config = dict(
    parallel_block=False,
    init='normal',
    warmup_steps=462,
)
Each number is 50 + 12 x the weight over its row's rms, rounded and kept within 0 to 99. Layers, rows and columns count from 0. The size before them is the row's rms in percent of the matrix's.

# layer 6 MLP up, 1536x256, rms 0.097, rows 1004-1007, columns 0-255
094:76 36 64 44 38 42 65 49 53 39 54 42 49 60 52 43 52 27 49 52 43 41 82 59 50 60 41 47 62 41 49 36 42 65 44 43 65 38 61 56 30 64 51 47 40 56 49 59 56 42 61 33 45 41 28 38 65 63 46 43 56 39 36 39 42 44 44 52 48 45 44 62 47 45 29 54 50 40 51 58 32 54 40 44 48 71 42 30 22 59 38 67 44 48 31 57 55 73 73 48 68 47 31 37 49 63 35 62 61 48 40 42 37 51 52 55 41 52 36 35 55 53 37 42 40 63 62 48 53 30 54 38 40 37 41 52 54 65 26 39 51 38 44 41 35 56 58 58 58 29 49 25 35 46 50 48 47 43 54 49 46 54 50 48 60 55 48 58 72 60 47 43 51 43 61 43 49 62 56 29 63 73 54 50 40 31 52 30 66 51 61 51 55 51 39 52 52 56 40 79 53 72 47 80 21 49 44 41 52 45 52 70 47 39 69 50 62 58 56 52 52 49 26 29 16 54 58 48 59 55 74 80 73 56 46 64 45 38 59 66 33 79 62 67 50 41 63 48 53 66 42 49 60 35 67 53
100:42 41 61 39 52 45 47 41 46 48 42 23 52 64 51 44 53 15 61 55 61 70 55 58 79 45 39 56 66 70 52 63 35 50 61 37 66 25 51 54 30 57 54 47 37 62 68 33 21 41 29 45 53 49 61 69 60 55 42 62 58 47 58 33 53 44 40 53 39 66 54 67 61 35 57 56 24 40 44 54 52 60 58 54 57 53 54 50 23 51 72 54 26 39 49 33 48 46 43 67 36 64 65 53 57 54 45 66 51 58 49 32 49 40 58 57 35 58 57 59 29 50 57 36 49 62 47 52 68 44 54 59 57 65 50 47 50 29 43 50 38 44 45 53 37 48 48 47 31 45 23 55 50 31 56 39 46 61 32 42 43 59 62 40 46 46 48 40 52 42 44 60 43 46 36 25 41 40 54 45 65 50 43 49 33 39 47 45 45 55 40 70 54 53 55 19 50 73 48 69 73 60 51 55 52 56 48 45 54 42 33 46 31 47 47 64 68 55 45 36 33 56 67 46 32 36 40 49 30 55 46 46 53 46 50 62 62 53 61 48 77 59 27 33 60 46 32 63 74 36 57 71 71 47 80 38
107:34 50 33 45 45 50 33 63 38 63 68 43 38 58 50 39 54 49 55 46 54 53 58 60 57 48 37 72 50 45 54 51 44 80 36 46 36 26 32 16 66 53 40 65 61 67 43 52 52 63 81 54 70 65 63 43 47 62 34 43 61 53 44 54 68 40 25 40 52 49 50 50 45 30 31 63 63 49 62 50 31 65 62 59 73 38 71 39 48 36 62 38 34 56 61 52 50 40 70 51 43 56 42 57 27 47 52 70 39 71 46 53 64 46 44 57 78 67 56 43 49 54 53 27 57 32 63 59 46 20 39 49 41 40 56 57 46 44 25 66 57 52 48 45 55 66 43 35 46 57 40 48 66 38 49 46 55 44 52 57 64 49 55 51 45 48 60 38 45 51 54 33 41 39 63 57 79 51 56 45 49 43 50 45 51 69 51 64 42 62 43 30 40 47 59 58 60 69 63 42 53 54 42 67 71 48 52 44 55 54 58 39 43 48 59 53 48 59 50 63 38 66 33 51 15 48 56 62 67 70 53 78 50 41 53 41 45 40 51 56 65 57 30 33 57 54 59 51 54 73 20 46 33 47 41 62
085:53 60 28 44 38 54 45 43 75 43 39 62 43 30 47 34 58 62 25 34 55 50 67 55 52 50 75 52 47 33 39 41 52 40 28 40 34 43 45 59 68 62 55 53 56 50 54 53 44 37 40 68 57 57 58 57 67 52 43 49 54 45 36 72 60 54 62 48 55 63 52 55 58 45 30 41 59 50 46 56 53 66 43 34 73 60 50 59 54 31 63 52 62 64 42 44 61 59 60 61 43 37 43 27 68 57 44 39 58 52 52 34 41 49 74 59 48 40 48 34 37 39 68 40 36 36 72 45 59 38 64 45 68 47 39 63 44 58 42 63 41 55 24 35 41 56 31 58 54 52 55 41 59 54 65 55 63 54 32 35 62 40 52 42 55 55 44 31 37 56 51 52 47 33 48 31 41 52 62 39 65 50 23 50 25 41 74 46 50 19 56 49 55 58 71 67 41 69 54 47 68 40 56 71 40 59 40 53 49 88 55 44 44 33 54 51 63 38 52 26 52 49 62 47 39 34 53 66 51 43 59 66 65 64 36 62 70 47 47 44 42 69 28 48 45 43 61 62 39 64 62 31 60 69 38 60
# layer 6 MLP down (transposed), 1536x256, rms 0.0797, rows 1004-1007, columns 0-255
095:28 65 40 59 41 46 36 34 52 41 43 44 53 48 24 38 72 57 44 24 43 31 42 58 62 56 53 43 73 76 54 34 50 37 49 55 54 52 16 61 48 38 55 48 58 49 49 44 55 33 54 50 65 47 46 50 50 59 59 54 53 63 49 46 35 63 38 45 46 36 54 66 54 50 58 64 43 44 46 48 74 60 37 40 22 45 65 68 41 44 55 50 40 62 58 43 52 35 54 64 23 45 54 47 53 62 58 61 52 43 44 33 55 53 34 49 31 52 43 41 41 32 69 66 54 42 44 57 59 40 61 71 81 32 64 55 70 43 60 49 45 24 54 45 62 79 44 45 51 49 51 73 51 49 47 45 73 48 55 56 51 51 37 65 51 50 53 44 60 45 51 39 64 38 65 50 36 46 46 64 35 34 82 61 34 47 52 49 41 47 63 47 43 19 50 34 58 43 43 57 73 56 41 47 54 60 48 50 58 60 61 50 55 33 54 66 47 32 50 35 63 36 44 64 63 38 39 51 40 37 45 57 48 54 64 29 41 60 27 47 82 47 38 58 57 41 83 56 40 51 36 30 44 33 71 50
103:47 44 40 61 48 50 70 67 64 29 49 23 36 32 03 59 45 51 59 45 48 52 31 51 40 51 52 49 39 45 56 49 34 54 31 50 56 40 45 43 39 50 57 75 55 48 52 58 63 62 64 47 47 55 83 25 35 57 64 48 42 49 42 53 57 48 59 35 67 47 40 64 41 56 47 43 58 49 65 59 53 64 54 50 70 57 34 71 49 40 64 51 43 56 34 44 47 52 49 58 65 76 55 74 43 48 46 53 43 53 43 71 61 78 42 47 65 64 54 56 50 44 34 47 57 27 48 41 40 42 41 54 52 37 59 42 53 46 44 62 55 31 57 41 29 57 60 64 60 68 47 36 61 52 22 47 64 39 50 22 65 53 41 46 52 46 57 34 60 74 37 43 33 72 78 37 64 59 48 39 27 42 90 55 44 50 44 45 65 71 42 41 48 37 43 59 40 44 66 63 42 33 52 49 63 34 66 67 64 35 62 75 43 43 70 55 42 49 55 49 48 70 40 51 56 55 66 55 56 48 43 44 60 42 41 52 39 43 38 39 46 52 46 57 58 55 50 51 61 63 60 45 49 60 35 40
104:65 36 56 58 29 55 30 34 54 76 45 29 47 35 42 60 74 49 34 61 51 53 59 56 57 36 56 67 63 45 62 43 45 52 37 64 25 73 42 56 74 65 42 58 57 57 32 57 27 66 41 47 61 60 48 50 68 52 46 43 62 49 39 59 44 33 40 46 40 52 39 26 48 36 61 48 52 69 74 69 33 45 46 61 60 61 34 55 42 57 44 30 37 46 52 57 52 52 33 51 57 50 72 49 42 65 49 51 65 45 66 40 39 31 35 53 41 48 48 38 37 47 65 28 35 60 51 51 66 43 59 60 25 59 46 42 48 78 46 45 59 64 43 52 57 48 28 43 48 57 44 36 50 28 64 43 53 24 48 64 45 37 37 27 59 60 22 34 52 39 44 63 46 65 60 39 43 51 76 46 62 26 54 63 30 59 53 44 41 68 37 44 52 53 67 55 54 80 55 63 44 27 54 51 58 43 59 55 57 58 57 49 47 37 25 57 48 48 59 44 34 38 57 47 36 38 48 68 55 50 58 30 68 40 54 60 75 36 47 60 40 64 44 34 52 48 59 62 61 53 45 49 46 39 46 50
081:43 51 56 52 48 50 36 61 34 49 55 98 45 55 00 56 31 33 46 55 62 46 35 71 46 61 48 58 56 51 62 40 40 52 63 53 50 53 60 37 31 50 53 47 59 40 25 52 33 45 59 38 47 55 36 52 51 54 53 29 50 56 52 35 52 47 29 59 33 41 52 66 39 58 57 43 51 44 41 36 34 51 58 71 39 53 45 40 33 56 43 58 38 15 50 57 45 48 38 37 52 52 61 53 40 45 58 46 38 56 57 47 57 54 59 54 36 56 63 62 70 59 47 54 57 57 39 49 57 52 39 53 58 63 64 39 64 45 51 43 58 43 57 61 59 59 78 46 48 38 48 50 53 58 29 34 47 58 53 60 25 52 51 45 47 51 44 51 48 29 55 58 36 38 43 65 54 41 47 58 58 42 75 70 40 51 47 45 54 60 49 54 61 49 37 60 38 44 47 52 42 59 40 28 55 49 57 54 62 34 43 48 50 45 53 51 38 54 42 63 51 44 53 46 50 55 51 33 53 51 50 48 47 49 76 56 44 58 51 66 70 41 55 37 40 54 68 56 63 28 45 66 48 45 68 47